From a checkpoint of a small transformer trained on Wikipedia: no biases in attention or MLP, 286M tokens.
Each number is 50 + 10 x the weight over its row's rms, rounded and kept within 0 to 99. Layers, rows and columns count from 0. The size before them is the row's rms in percent of the matrix's.

# layer 3 MLP gate, 1024x256, rms 0.394, rows 969-1005, columns 192-255
103:36 56 26 62 46 37 34 76 75 53 51 49 53 38 27 54 61 46 43 40 50 39 48 50 67 55 61 29 48 62 63 27 59 60 54 56 52 55 43 43 47 62 44 63 59 52 46 61 52 52 52 48 37 63 58 61 55 32 37 61 51 61 61 54
097:37 44 63 39 42 44 48 48 51 29 59 72 44 65 52 45 63 46 67 41 58 50 45 50 55 68 62 68 38 52 56 41 42 42 50 44 53 51 44 74 43 29 57 53 57 69 52 38 48 40 61 44 63 45 21 50 63 50 44 56 43 48 54 67
102:45 60 42 60 48 34 59 53 36 62 54 41 38 43 54 34 34 60 48 73 47 32 46 52 49 60 52 51 55 44 50 65 61 56 57 53 54 63 47 54 53 44 71 38 52 48 54 51 43 43 60 55 43 47 55 44 41 42 35 53 43 36 34 53
103:47 43 57 49 62 41 53 51 33 47 50 54 48 54 55 43 39 51 37 49 35 53 44 57 40 32 36 56 54 63 74 45 70 63 40 41 54 47 43 42 26 45 56 53 63 39 45 46 51 43 19 37 58 53 48 45 41 51 44 40 43 56 57 35
103:38 62 46 32 56 46 41 50 44 31 55 42 32 55 48 54 47 42 26 49 53 52 36 49 49 44 29 62 49 48 37 62 56 58 37 39 60 44 65 47 52 45 52 40 50 41 55 65 41 33 52 45 50 66 44 71 55 68 49 46 58 37 36 48
102:59 60 42 48 47 50 40 36 73 51 59 37 46 51 54 36 42 43 45 48 43 62 26 62 66 42 47 48 57 50 46 49 63 62 47 54 45 46 50 58 58 53 71 58 48 41 60 58 54 34 65 50 58 58 24 45 72 46 44 53 49 38 35 52
097:53 55 37 55 49 45 59 56 48 61 44 41 42 44 48 33 51 53 30 50 55 57 51 47 51 46 61 43 56 35 43 56 46 67 44 57 48 37 47 26 40 40 48 71 39 48 48 58 42 55 57 49 61 47 63 57 53 48 35 55 52 26 58 56
101:58 48 42 52 49 48 51 49 51 48 54 64 49 49 56 45 56 65 40 56 56 59 68 60 37 70 36 48 49 66 45 47 46 55 39 29 51 46 61 44 47 64 66 52 64 43 64 48 55 57 48 65 54 45 34 59 51 56 39 48 43 53 50 56
098:49 42 56 42 49 69 27 36 46 42 73 59 41 54 53 40 41 61 47 51 60 56 33 47 29 31 44 53 42 60 50 73 59 38 43 54 43 55 57 51 70 31 58 56 48 47 44 46 62 47 60 46 52 35 64 63 51 49 47 59 71 49 46 41
101:44 74 37 50 57 54 36 43 51 52 41 51 48 52 55 51 53 62 48 41 60 48 46 57 44 32 46 30 49 42 45 56 52 71 37 33 55 50 50 57 59 47 38 70 52 54 49 48 34 60 41 66 47 44 47 46 49 41 55 56 46 44 45 65
100:48 36 45 59 64 69 49 43 49 64 66 46 59 39 42 41 75 65 44 67 44 44 36 52 46 63 46 56 63 68 45 48 48 31 46 63 42 42 41 56 54 47 44 47 43 47 78 42 45 42 40 55 54 65 48 48 63 32 51 52 59 32 56 50
107:36 42 70 58 43 52 53 47 51 57 46 53 66 53 58 28 26 56 57 43 62 48 55 56 33 51 38 59 39 58 48 61 45 61 43 50 50 62 56 65 47 78 48 40 41 52 47 35 59 44 45 54 59 37 64 50 44 52 72 54 41 41 63 49
100:59 61 55 27 59 60 36 37 55 52 51 47 40 70 52 52 54 68 35 58 49 61 49 49 28 43 49 70 52 61 71 43 55 54 52 31 60 76 47 38 57 41 48 50 44 42 45 56 58 29 60 36 53 56 35 63 49 49 41 50 61 47 66 56
103:55 47 63 45 28 60 61 40 48 50 60 33 58 58 60 59 38 46 40 64 30 55 40 51 38 64 49 55 50 43 71 57 58 41 51 51 37 49 43 63 36 44 61 64 41 43 63 43 50 46 57 49 38 52 50 42 34 46 50 62 10 44 52 48
098:45 45 53 57 44 39 52 49 61 45 59 52 53 45 55 42 58 58 59 39 39 61 67 51 52 62 40 52 38 49 41 43 51 59 52 42 34 44 51 51 61 42 52 39 32 44 52 47 54 56 50 63 33 47 60 30 47 36 41 58 50 44 37 49
098:44 32 56 39 60 36 56 57 36 54 55 39 38 29 32 54 44 60 39 44 47 42 64 35 53 35 56 52 33 58 42 47 41 44 49 56 38 33 45 52 56 40 38 49 49 57 52 35 36 49 50 53 35 35 77 52 55 50 52 55 41 57 56 50
105:46 59 64 61 44 52 47 65 51 56 36 45 63 43 61 29 59 45 44 56 54 60 60 48 55 40 44 40 59 46 61 40 36 50 55 61 38 54 72 42 66 44 62 60 42 48 44 53 53 50 51 29 38 60 71 55 38 31 34 59 70 55 38 61
103:56 69 41 63 68 66 57 62 43 54 69 46 35 44 59 33 30 36 59 62 40 57 32 52 46 40 53 47 44 51 47 29 52 55 69 73 49 55 54 60 37 51 25 38 45 59 52 45 53 39 43 50 62 54 47 32 51 44 42 58 52 49 49 52
098:37 44 57 31 53 45 43 51 45 41 44 53 60 43 57 51 53 35 41 48 52 47 50 58 47 52 47 62 53 39 74 53 45 63 45 41 47 62 48 46 47 45 59 66 47 63 55 52 54 51 66 53 57 57 48 49 40 30 47 43 46 46 32 60
100:47 48 56 50 46 42 36 49 42 50 57 43 60 39 47 47 60 56 37 67 57 58 54 49 60 55 47 53 56 52 46 32 38 40 44 50 37 70 47 42 55 33 50 55 70 40 83 58 51 46 59 51 43 35 53 60 28 45 67 53 57 65 67 53
096:54 44 58 32 64 60 61 51 61 55 59 57 58 46 55 46 45 56 53 39 31 54 41 49 49 68 56 25 60 51 49 60 36 55 43 43 57 41 42 39 60 45 78 40 57 41 36 61 51 40 47 53 48 60 46 38 63 47 62 58 59 60 71 69
096:53 38 60 48 55 70 51 38 68 35 53 49 48 56 52 34 63 53 64 54 47 59 52 39 36 64 51 59 47 47 60 61 59 42 48 50 52 57 25 43 46 36 53 52 42 63 58 52 70 46 65 46 48 45 57 62 43 53 68 52 65 57 54 46
100:42 45 43 31 53 49 47 40 54 46 58 46 26 55 39 38 54 40 52 47 59 38 37 58 61 48 43 28 39 31 46 58 39 56 45 38 48 63 27 56 46 46 57 32 56 32 54 60 38 44 49 53 42 46 61 27 64 60 60 61 42 63 50 54
102:35 39 55 50 55 75 54 51 56 46 48 50 47 46 53 51 59 36 38 57 48 58 38 53 49 62 35 26 43 27 73 23 42 49 63 40 36 57 44 48 37 46 58 38 39 51 43 69 45 64 45 32 49 44 30 50 47 48 40 47 51 47 47 51
103:62 37 56 53 60 64 36 53 54 53 37 46 48 54 71 59 36 42 58 63 67 45 61 47 49 37 65 50 45 53 66 56 57 62 56 64 50 48 54 48 27 41 51 60 51 33 53 55 43 50 69 41 57 43 47 64 44 42 53 67 46 54 42 44
104:26 51 57 48 47 68 43 43 46 62 46 40 43 59 58 57 45 48 33 57 29 57 35 70 43 41 32 40 41 34 53 34 51 38 62 51 49 43 59 43 53 50 48 55 40 53 48 56 46 46 58 53 49 41 59 57 39 44 26 55 39 53 56 67
104:33 49 33 60 51 44 49 50 61 45 48 60 69 50 41 59 54 44 56 45 58 54 56 61 54 59 42 38 64 62 27 44 39 67 52 44 55 72 51 56 49 55 54 43 41 29 53 36 70 41 48 51 50 72 49 53 44 42 47 47 34 42 49 49
103:33 28 51 58 20 37 50 67 39 32 53 54 52 52 43 49 52 53 33 55 54 40 50 54 57 61 56 75 49 58 64 57 43 26 35 54 41 60 58 37 56 49 47 47 50 81 56 51 45 58 41 57 52 66 60 60 57 69 49 49 34 55 55 40
114:39 53 54 44 49 59 49 62 39 45 46 49 57 62 48 61 40 62 66 40 56 59 58 62 37 45 44 27 64 45 48 51 65 62 61 38 41 52 44 40 44 40 64 60 36 54 51 57 54 53 53 50 41 53 60 55 66 50 52 42 43 42 67 65
097:59 40 45 41 45 45 55 34 73 62 36 40 38 48 40 52 59 40 52 38 49 45 45 53 38 52 40 48 41 69 36 37 38 50 46 58 57 48 52 37 53 39 60 49 52 57 61 73 58 58 49 61 43 51 45 64 61 71 44 60 26 54 72 31
102:52 50 43 48 58 73 57 52 54 64 60 45 48 36 70 54 43 56 70 45 61 36 47 41 56 43 72 27 63 32 54 36 48 61 46 57 47 33 53 37 33 48 60 31 53 61 54 52 43 35 54 37 50 50 40 42 57 42 48 45 36 46 39 67
101:59 40 44 35 58 53 42 68 51 63 42 58 49 45 49 36 61 41 68 56 53 68 55 47 32 54 48 73 57 65 72 50 29 36 54 55 52 44 55 58 49 51 50 53 46 49 45 43 29 44 51 53 53 44 37 48 50 72 54 55 49 59 46 53
100:69 40 42 41 54 57 51 37 37 36 48 58 42 46 39 28 44 45 30 37 54 57 50 53 45 64 49 36 46 69 41 37 53 62 61 36 49 47 56 67 44 53 61 57 34 38 42 52 40 52 42 45 60 52 56 33 54 59 47 53 40 40 61 41
095:36 67 56 41 37 66 36 42 56 53 50 58 65 50 59 47 56 71 40 35 47 51 42 52 34 55 56 50 38 55 68 37 52 39 41 62 43 37 73 47 59 63 50 56 55 61 45 43 49 55 53 45 50 55 53 49 42 76 61 55 39 56 52 51
104:62 49 67 48 21 42 53 57 50 51 55 43 46 56 48 39 57 34 61 62 61 46 47 42 54 57 49 68 37 38 53 54 49 45 45 41 44 53 54 42 49 48 54 47 56 50 47 44 46 52 51 46 48 37 33 48 45 51 62 50 59 46 35 37
095:56 41 67 66 54 47 58 44 36 61 55 55 69 54 51 46 38 44 45 45 58 48 38 46 48 52 56 57 49 42 46 47 32 47 48 52 38 43 54 38 62 51 48 52 50 25 59 36 50 50 58 51 26 54 61 34 15 49 45 53 49 64 56 47
100:54 50 62 53 60 67 43 58 42 58 70 60 57 56 53 43 49 49 60 46 59 33 53 39 51 57 40 60 43 55 58 45 47 54 62 63 37 50 56 50 45 52 43 61 56 52 56 48 35 11 63 40 56 50 34 63 69 46 51 52 41 66 60 63
# layer 3 MLP up, 1024x256, rms 0.422, rows 969-1004, columns 192-255
105:55 40 52 35 37 39 34 39 47 64 58 44 40 44 51 42 66 51 46 44 63 60 60 51 52 47 52 58 53 46 74 45 40 51 46 59 56 54 36 67 38 46 39 52 63 39 60 50 36 57 59 60 52 72 35 54 51 49 36 43 40 52 57 42
091:51 46 43 48 41 39 54 58 40 52 61 44 56 47 51 38 22 53 34 32 28 60 57 57 53 37 31 52 40 55 56 46 42 43 37 46 61 53 41 61 53 54 54 56 46 43 58 62 48 46 58 58 52 60 38 58 71 52 50 43 46 56 44 66
103:51 52 32 39 51 55 53 54 43 62 58 31 49 59 48 43 43 35 57 57 39 56 45 38 47 43 48 39 57 65 49 63 50 39 54 58 65 45 50 43 37 47 46 60 49 52 38 35 39 49 40 50 65 52 56 51 69 41 55 49 51 46 61 54
111:41 26 63 56 58 64 52 48 50 43 23 47 43 41 41 52 36 52 60 38 56 51 48 56 55 58 57 53 59 65 63 52 55 66 51 48 62 48 43 45 53 63 39 54 43 50 85 64 55 33 48 55 43 46 46 59 29 41 40 68 42 55 40 40
100:55 65 28 41 55 56 48 51 53 43 54 46 50 66 51 35 39 46 51 53 46 62 42 57 53 30 39 60 46 39 17 47 46 43 29 43 41 37 44 60 52 45 54 37 46 44 63 37 71 42 45 27 55 69 37 47 58 63 41 37 49 46 34 42
103:58 66 46 51 47 54 51 47 64 51 33 52 43 42 56 64 72 57 63 55 38 45 55 50 31 63 42 50 45 63 57 61 34 36 70 39 52 30 60 60 58 34 66 52 61 58 48 50 57 41 47 39 51 42 59 40 30 52 56 47 60 50 47 46
098:42 49 36 33 53 56 61 44 57 51 51 67 64 44 44 46 50 54 46 53 42 67 40 43 56 72 44 46 47 56 40 56 40 53 39 40 60 43 49 62 61 52 56 80 47 43 60 57 41 70 39 38 54 35 52 54 48 54 40 57 54 56 47 70
102:34 53 62 65 46 48 58 54 46 55 43 39 44 51 46 52 46 63 62 37 54 42 39 29 48 57 43 48 57 37 36 40 54 47 52 65 44 62 34 41 62 49 47 68 28 38 51 58 53 51 35 49 55 48 43 50 44 56 48 41 67 63 51 39
098:56 42 54 57 47 40 61 82 75 65 49 49 53 38 36 50 34 23 64 43 56 53 54 55 58 43 61 38 43 32 67 35 39 66 52 42 40 56 58 62 31 60 58 72 48 47 65 51 32 54 52 55 34 48 51 41 55 25 46 49 35 56 45 62
104:55 47 40 54 30 51 49 43 64 53 46 37 31 39 56 62 47 34 52 38 47 60 47 58 53 50 59 61 43 51 55 61 54 50 71 55 43 62 46 46 31 52 54 44 76 64 47 58 40 39 59 46 53 53 52 35 62 50 60 31 30 70 44 46
094:52 73 46 48 45 46 56 62 56 67 58 50 49 48 47 63 28 42 45 43 46 43 26 47 59 44 48 45 57 31 45 69 39 38 49 38 45 51 54 52 51 40 63 54 33 47 46 47 38 46 42 23 52 48 42 70 60 61 48 51 38 66 40 45
109:43 58 33 45 43 39 65 61 67 54 39 31 61 48 33 43 36 38 55 46 48 52 47 54 42 37 52 36 44 50 66 35 52 41 58 61 41 30 44 25 54 55 70 62 66 55 54 44 44 47 50 37 56 36 47 61 46 56 42 46 52 59 36 31
096:43 49 34 41 30 36 46 53 39 48 41 39 46 58 56 42 50 55 38 35 51 52 41 39 56 56 54 64 52 42 47 48 43 52 50 62 60 44 53 34 56 64 53 53 62 56 53 55 67 54 71 51 36 44 42 71 55 47 66 59 52 54 40 47
100:63 47 54 46 55 53 37 44 54 44 72 45 42 23 36 58 54 34 36 31 55 54 64 47 48 40 43 56 23 45 45 69 52 51 45 58 50 46 39 54 39 57 60 66 36 63 55 57 46 50 54 47 50 56 47 43 41 54 59 71 52 54 46 64
104:51 39 45 60 40 54 41 37 33 51 55 46 59 60 48 50 48 62 70 41 48 73 48 49 69 76 58 52 42 50 62 43 55 47 53 67 47 31 37 41 34 57 47 39 36 76 57 50 55 58 45 50 40 59 58 40 43 43 53 40 55 58 59 43
102:44 44 50 37 64 69 66 53 68 42 51 33 52 42 51 68 38 36 69 49 46 36 54 53 51 38 34 50 48 17 59 40 45 57 64 65 68 57 45 58 41 52 46 40 49 60 52 56 45 40 45 60 59 54 46 62 52 64 46 47 41 59 30 38
105:54 45 48 37 49 51 54 46 44 41 39 55 41 48 41 59 54 42 58 48 69 42 48 67 47 47 38 52 37 58 22 48 56 48 42 55 51 62 46 48 59 64 53 32 49 52 55 44 49 52 58 50 45 46 28 29 50 67 64 52 38 61 60 36
101:59 66 54 64 67 28 52 53 64 64 60 48 53 23 33 37 36 49 42 57 38 44 51 43 59 53 57 48 34 53 64 43 49 59 36 58 49 52 34 50 38 45 53 56 53 39 59 36 37 55 56 47 51 69 51 43 61 50 43 56 50 62 44 47
098:51 50 52 41 45 57 48 50 57 51 51 50 52 51 61 54 50 37 48 70 61 53 47 57 29 49 34 49 57 65 64 23 47 49 52 46 52 55 53 48 50 45 44 66 60 65 35 48 73 45 47 47 35 42 40 43 28 32 45 59 34 68 36 57
101:73 53 40 38 50 54 44 63 59 25 34 37 42 56 60 53 56 59 34 40 42 47 55 56 35 42 49 44 54 30 55 62 78 54 48 45 34 38 42 69 56 56 51 46 31 58 52 30 48 45 59 51 62 48 58 53 51 60 43 55 43 58 37 42
097:60 48 56 39 33 74 52 53 58 64 51 54 47 41 59 54 47 48 30 56 45 52 41 63 43 50 45 42 66 31 51 48 49 60 51 42 48 56 43 39 53 54 58 52 53 67 61 57 36 50 51 38 31 46 54 48 53 48 51 75 42 71 58 52
091:58 43 45 65 61 51 45 49 51 43 46 64 49 51 34 48 51 61 38 52 62 69 51 48 57 45 48 45 36 62 57 39 54 47 49 48 57 58 49 67 41 62 41 58 63 55 68 49 59 36 43 47 58 42 67 50 55 36 33 46 54 45 47 56
099:40 34 48 39 42 42 42 41 37 47 40 41 43 50 45 40 56 70 50 62 54 50 39 71 66 52 57 44 55 55 70 62 47 54 33 63 56 47 49 68 49 73 55 49 66 64 52 54 38 52 55 61 50 59 61 41 65 56 60 37 40 60 36 46
096:45 47 37 58 44 41 35 62 51 53 60 57 57 42 47 41 64 56 58 58 38 61 68 60 50 52 53 42 43 65 40 49 51 58 42 56 58 35 75 36 55 46 43 37 57 59 50 62 47 42 57 36 62 62 50 50 59 40 81 30 39 41 55 52
103:66 56 41 49 64 53 63 37 39 52 37 53 44 53 64 49 48 60 54 61 52 58 55 61 59 40 48 54 43 27 51 45 45 35 56 46 57 28 53 44 49 42 41 57 56 52 38 49 54 53 53 56 51 42 42 52 35 55 52 37 51 62 34 51
102:54 38 53 42 62 48 67 48 54 48 57 47 31 47 43 37 54 50 57 53 38 47 49 63 43 36 55 66 34 46 30 55 64 46 46 36 54 36 47 36 54 48 41 48 51 58 55 70 48 51 72 45 31 43 64 68 44 47 48 36 45 60 42 56
099:58 53 44 63 66 37 59 40 49 68 56 65 59 52 47 52 40 63 64 35 56 57 44 50 42 74 55 58 40 67 61 29 45 44 49 52 41 55 33 50 49 49 53 65 30 63 40 57 43 46 51 67 55 42 54 39 30 55 40 51 49 60 59 51
101:58 46 50 43 27 43 50 55 47 62 60 53 40 71 40 38 39 51 42 47 55 46 58 52 55 50 42 57 40 49 51 55 55 56 60 63 47 45 58 58 63 64 50 50 54 50 43 45 47 52 53 57 48 63 52 51 46 52 37 56 70 67 42 56
116:46 51 71 40 55 65 37 55 51 41 41 45 60 73 63 63 40 57 63 29 58 74 59 56 51 49 45 28 56 40 41 60 48 55 43 37 46 48 36 46 36 44 54 55 50 47 52 41 61 45 50 47 41 47 62 62 56 41 63 39 60 58 68 64
094:36 49 50 58 50 39 56 53 57 51 53 45 54 42 58 48 54 49 54 47 34 40 43 51 77 59 44 37 42 31 46 46 36 39 61 56 51 44 58 53 53 60 40 42 69 55 32 49 45 60 58 49 47 63 58 76 57 67 38 52 34 45 63 44
100:40 69 45 29 31 62 51 62 51 40 33 53 65 52 72 63 60 51 41 59 48 42 65 69 34 50 45 61 49 65 59 62 39 63 48 43 62 44 45 49 44 26 44 55 74 42 46 42 47 35 61 49 53 51 56 50 44 59 35 38 56 42 42 48
107:39 62 50 63 36 48 55 45 59 55 50 50 48 46 46 35 55 70 50 48 65 62 14 63 45 45 50 51 53 59 64 53 65 58 42 44 59 41 47 52 34 64 55 56 46 27 54 50 40 52 39 50 55 43 48 52 60 53 59 62 62 51 25 57
098:68 53 44 58 54 54 43 65 53 46 51 40 52 51 44 34 42 45 56 52 40 39 66 35 42 50 58 51 71 53 42 35 40 59 50 39 36 48 43 41 50 37 64 53 54 50 41 33 53 55 40 47 43 58 40 37 70 47 64 55 48 43 34 56
095:56 21 34 51 50 52 60 42 38 49 58 42 29 54 44 54 36 58 64 64 54 40 42 49 65 38 48 52 38 40 42 59 47 62 32 39 44 46 27 51 52 42 37 62 43 45 63 47 50 48 41 58 50 36 40 41 40 52 46 55 43 59 60 45
101:47 47 50 55 38 47 41 55 53 60 56 34 50 31 44 31 54 59 69 59 45 43 37 48 61 49 64 45 37 53 61 53 56 34 53 52 38 59 55 38 39 52 41 54 56 61 56 42 50 73 54 64 58 34 45 42 42 58 66 59 57 57 61 45
096:51 37 37 53 41 43 49 44 53 60 59 33 65 48 37 40 44 59 55 47 51 37 48 54 54 50 68 54 65 42 40 45 36 48 62 58 70 56 49 43 53 47 47 52 46 53 46 82 38 61 59 48 55 42 45 48 61 48 39 55 47 44 58 58
# layer 3 MLP down (transposed), 1024x256, rms 0.196, rows 969-1004, columns 192-255
103:43 62 57 41 43 53 42 61 55 54 49 55 17 52 51 53 54 43 46 64 37 43 65 55 47 55 33 66 51 52 53 45 53 51 41 49 68 59 47 59 39 45 49 62 50 54 40 58 44 62 46 57 48 44 49 54 45 57 42 42 58 53 38 61
093:59 38 43 54 60 38 45 45 73 56 46 58 65 52 61 49 46 50 51 59 48 50 52 62 59 48 44 45 49 46 55 64 43 45 33 42 34 32 44 35 44 56 48 58 46 65 59 55 57 46 42 52 59 45 61 66 61 58 45 41 40 52 44 56
103:30 49 50 53 41 36 51 54 67 40 39 56 46 50 38 41 38 47 34 55 52 42 57 47 45 43 47 46 76 42 43 43 37 64 56 38 69 46 60 52 62 41 61 52 48 44 56 42 22 48 44 34 54 58 54 58 49 49 67 58 65 34 54 52
108:57 53 51 37 60 57 59 60 43 47 63 39 25 58 51 50 46 70 46 59 39 47 61 55 68 37 42 48 67 49 57 53 63 48 47 47 52 31 33 43 55 51 43 48 56 40 54 55 59 55 41 43 48 47 62 56 32 51 60 45 67 57 53 50
105:43 51 68 51 65 48 54 35 49 34 52 47 51 54 56 45 53 19 59 60 59 44 48 56 52 49 60 56 53 51 62 50 40 49 54 52 47 52 41 32 53 65 44 57 46 55 57 63 49 41 33 47 47 61 44 58 49 44 43 34 72 66 60 63
097:51 41 58 58 47 43 47 53 23 54 50 66 66 58 55 57 47 66 61 47 54 53 54 37 57 49 53 55 55 52 54 57 52 54 34 46 49 52 35 33 45 71 47 50 41 47 32 38 40 33 57 48 52 28 60 43 34 65 42 55 27 42 47 56
101:51 55 47 51 40 45 52 45 77 48 66 30 51 35 33 52 63 63 60 52 45 58 70 47 65 37 39 40 55 59 54 44 40 45 61 55 67 53 41 66 61 50 52 54 61 40 75 47 42 52 57 44 51 50 46 59 47 38 31 41 46 67 42 62
102:37 58 66 43 55 28 44 63 57 51 59 61 57 41 40 43 75 53 61 52 37 36 63 48 49 45 38 53 48 34 46 56 63 50 32 57 57 46 42 53 55 40 50 48 55 55 42 60 49 58 52 39 34 43 38 45 44 39 42 70 48 59 40 45
105:32 52 37 57 43 53 60 53 48 34 54 58 53 46 51 52 53 65 67 55 60 41 34 56 56 51 47 58 47 43 67 52 50 61 40 49 59 55 57 36 57 51 36 37 58 53 45 34 48 56 61 54 37 60 50 53 53 47 42 42 58 77 71 35
107:30 43 33 40 60 56 34 51 52 43 32 53 48 51 41 38 51 44 47 56 46 50 50 65 60 51 42 49 39 54 40 52 50 39 34 39 54 53 22 43 56 54 45 47 41 62 67 53 29 57 42 43 71 36 73 51 54 40 50 87 46 50 46 41
101:44 65 63 63 57 44 48 49 57 66 47 37 49 66 53 60 35 60 61 49 63 42 58 50 43 41 52 39 51 51 40 48 56 48 44 63 53 52 51 47 53 68 43 48 28 54 54 47 49 32 26 29 51 58 54 46 44 44 49 43 62 39 56 41
099:59 47 64 67 46 46 65 45 42 39 64 42 59 46 47 41 38 62 24 38 64 53 64 50 60 54 38 54 47 51 44 35 47 51 63 48 28 47 30 50 44 31 41 54 50 35 39 38 40 47 47 36 54 48 48 43 56 49 55 66 45 63 44 65
100:54 43 61 46 56 42 49 43 48 47 39 44 45 62 37 43 33 43 63 44 60 37 61 62 47 41 52 52 54 45 63 55 47 63 38 50 54 45 35 52 46 53 54 29 55 73 28 53 37 39 57 26 37 62 38 54 64 53 30 35 65 47 53 52
101:52 43 61 66 45 38 40 51 58 38 50 46 56 44 44 69 53 60 63 56 25 43 44 51 23 38 47 48 57 66 37 60 44 55 50 60 39 36 52 44 41 68 62 35 51 61 50 57 46 45 48 32 38 52 54 43 56 29 50 70 55 63 53 28
100:54 56 50 51 63 65 39 57 46 66 62 43 55 50 43 47 72 47 34 29 37 51 47 40 54 48 32 28 35 49 51 53 30 49 45 62 46 44 39 59 56 50 44 50 32 49 35 53 51 40 44 68 51 65 37 42 61 50 55 42 43 53 46 46
098:52 39 42 58 42 60 56 61 53 54 38 50 37 56 60 52 40 41 70 37 41 51 54 60 65 60 33 39 55 47 56 49 58 62 52 59 53 78 41 66 48 45 46 25 51 41 52 48 22 54 49 60 62 53 48 42 30 52 53 37 35 52 52 45
098:54 55 37 52 61 53 57 53 72 45 68 53 36 47 59 50 55 88 43 51 32 48 61 32 45 44 42 41 37 56 49 56 56 57 34 36 53 46 25 51 44 44 47 54 58 45 67 55 52 56 65 49 49 40 35 57 52 52 60 61 45 46 41 54
100:47 54 44 41 43 57 44 60 42 48 56 34 53 59 65 49 38 79 56 49 56 55 51 46 46 39 76 60 42 40 47 59 46 65 64 53 51 61 55 54 54 61 46 65 48 45 33 32 51 50 47 53 43 45 44 26 36 56 63 34 44 68 46 50
098:31 45 49 46 51 41 46 55 55 63 76 51 40 51 51 48 39 49 55 47 53 62 54 58 69 57 40 60 55 70 66 63 41 57 49 48 48 32 52 44 58 51 47 61 31 51 45 39 51 60 41 60 57 46 45 35 53 64 56 68 52 42 40 42
095:72 50 62 54 42 25 48 47 61 55 50 53 45 50 55 43 50 64 49 39 52 19 37 36 60 69 48 30 53 44 57 43 43 58 55 35 41 38 46 42 66 35 54 43 48 43 37 33 50 57 42 48 48 38 71 53 54 52 64 51 49 46 29 38
096:71 58 34 24 47 41 25 55 59 53 50 70 74 49 50 40 55 51 60 50 59 59 48 52 43 48 52 68 58 52 42 51 62 53 48 69 61 52 45 48 39 45 70 45 48 51 70 50 42 31 56 45 46 39 63 47 26 31 50 49 50 39 43 60
093:44 68 44 50 54 55 46 34 27 55 50 50 70 44 56 30 46 51 50 68 53 42 59 58 49 61 39 42 34 63 51 46 61 57 60 57 71 40 54 78 66 59 58 59 51 39 30 43 26 49 53 28 45 38 49 49 55 45 61 62 47 54 46 48
102:57 46 54 45 35 39 55 46 55 41 47 45 45 67 45 51 45 41 56 45 72 68 36 58 50 41 26 56 47 47 51 47 34 57 63 45 57 69 57 38 47 38 54 59 58 41 34 38 30 52 43 71 44 49 54 64 60 57 60 44 46 52 48 45
101:36 37 44 50 46 42 52 75 24 51 41 40 41 57 61 41 52 44 59 42 45 60 61 41 40 46 56 45 48 61 61 49 67 65 49 71 51 58 44 35 51 45 41 65 37 56 35 52 52 45 57 63 59 51 59 51 54 70 49 45 60 61 51 59
105:56 34 44 59 54 52 71 66 35 45 60 49 50 45 28 47 41 63 45 34 58 62 59 68 44 55 44 43 37 51 71 48 59 44 56 40 42 71 44 49 41 51 55 61 41 67 35 56 52 49 57 70 59 47 59 59 69 58 47 58 36 57 54 51
101:34 56 47 48 53 26 62 51 51 49 54 51 40 58 50 56 48 41 40 57 41 48 68 24 44 64 48 73 54 67 41 48 66 62 62 58 56 40 38 31 38 52 43 64 61 47 47 44 39 32 68 37 40 51 54 44 48 62 48 37 45 47 50 40
099:52 49 28 48 58 38 48 60 53 33 55 60 53 46 43 41 67 57 54 51 43 53 44 50 65 51 36 65 56 39 56 46 38 38 30 33 47 42 56 42 51 56 51 44 39 67 45 39 67 59 30 35 45 65 58 41 38 51 45 29 71 58 45 39
096:47 51 47 40 49 47 61 43 35 47 66 46 38 62 40 45 46 37 49 44 37 56 64 58 53 52 53 65 60 46 56 67 63 57 50 46 57 38 51 29 67 25 30 65 55 54 57 52 51 50 41 63 23 50 57 36 65 55 46 55 61 53 42 38
108:74 46 49 45 38 75 64 55 56 31 40 47 69 65 49 47 37 45 43 63 54 55 60 48 39 52 41 54 69 34 59 29 56 67 57 62 63 72 46 57 55 73 66 51 54 60 44 64 74 53 44 44 37 47 52 52 56 38 57 44 52 58 67 66
101:74 31 59 59 43 43 51 49 50 52 48 55 43 47 62 55 43 50 53 39 52 53 36 54 46 60 66 56 55 57 39 52 46 36 65 56 49 44 41 61 59 38 51 40 56 51 23 57 53 55 54 55 48 43 55 58 62 62 60 34 37 45 49 39
098:33 74 33 45 59 52 46 52 48 57 49 50 54 59 56 40 54 51 40 39 42 52 41 50 54 45 53 48 52 57 55 51 66 50 55 28 56 50 62 52 55 40 46 37 54 44 47 55 36 41 42 46 53 43 57 61 53 67 63 52 48 45 73 45
103:61 47 45 38 48 60 30 51 49 24 39 48 53 50 47 40 46 36 54 50 68 52 63 57 56 46 66 64 40 72 58 37 29 52 49 62 51 62 63 60 33 51 48 56 58 55 51 31 44 40 62 40 48 48 40 39 53 43 47 62 54 43 52 33
101:63 54 46 58 39 56 40 40 36 63 53 42 55 46 32 58 58 55 55 41 55 52 30 43 54 32 61 51 59 41 45 69 60 45 53 44 45 41 42 48 70 54 35 41 61 48 67 52 45 45 40 73 68 63 30 48 60 48 49 48 61 48 42 54
097:68 47 35 62 62 43 41 53 51 38 53 60 52 32 57 47 43 62 44 39 39 60 51 57 45 60 53 57 59 56 29 42 35 49 48 37 42 64 75 50 45 60 54 39 72 42 61 42 59 46 55 44 51 48 41 61 58 60 42 62 50 74 26 60
101:56 40 35 58 58 61 51 40 64 64 51 55 51 52 44 62 46 42 52 54 56 51 30 42 61 37 41 56 51 54 61 45 53 43 37 56 55 41 61 39 49 62 45 70 40 55 39 57 39 36 62 52 51 67 83 35 59 49 50 53 49 58 72 52
090:42 38 54 46 39 52 65 56 42 27 48 38 50 46 51 66 42 56 47 65 44 52 51 60 41 43 46 34 55 39 40 69 45 37 43 26 53 45 47 54 46 45 46 51 39 58 52 49 48 26 40 79 50 62 48 58 59 53 46 31 54 43 28 56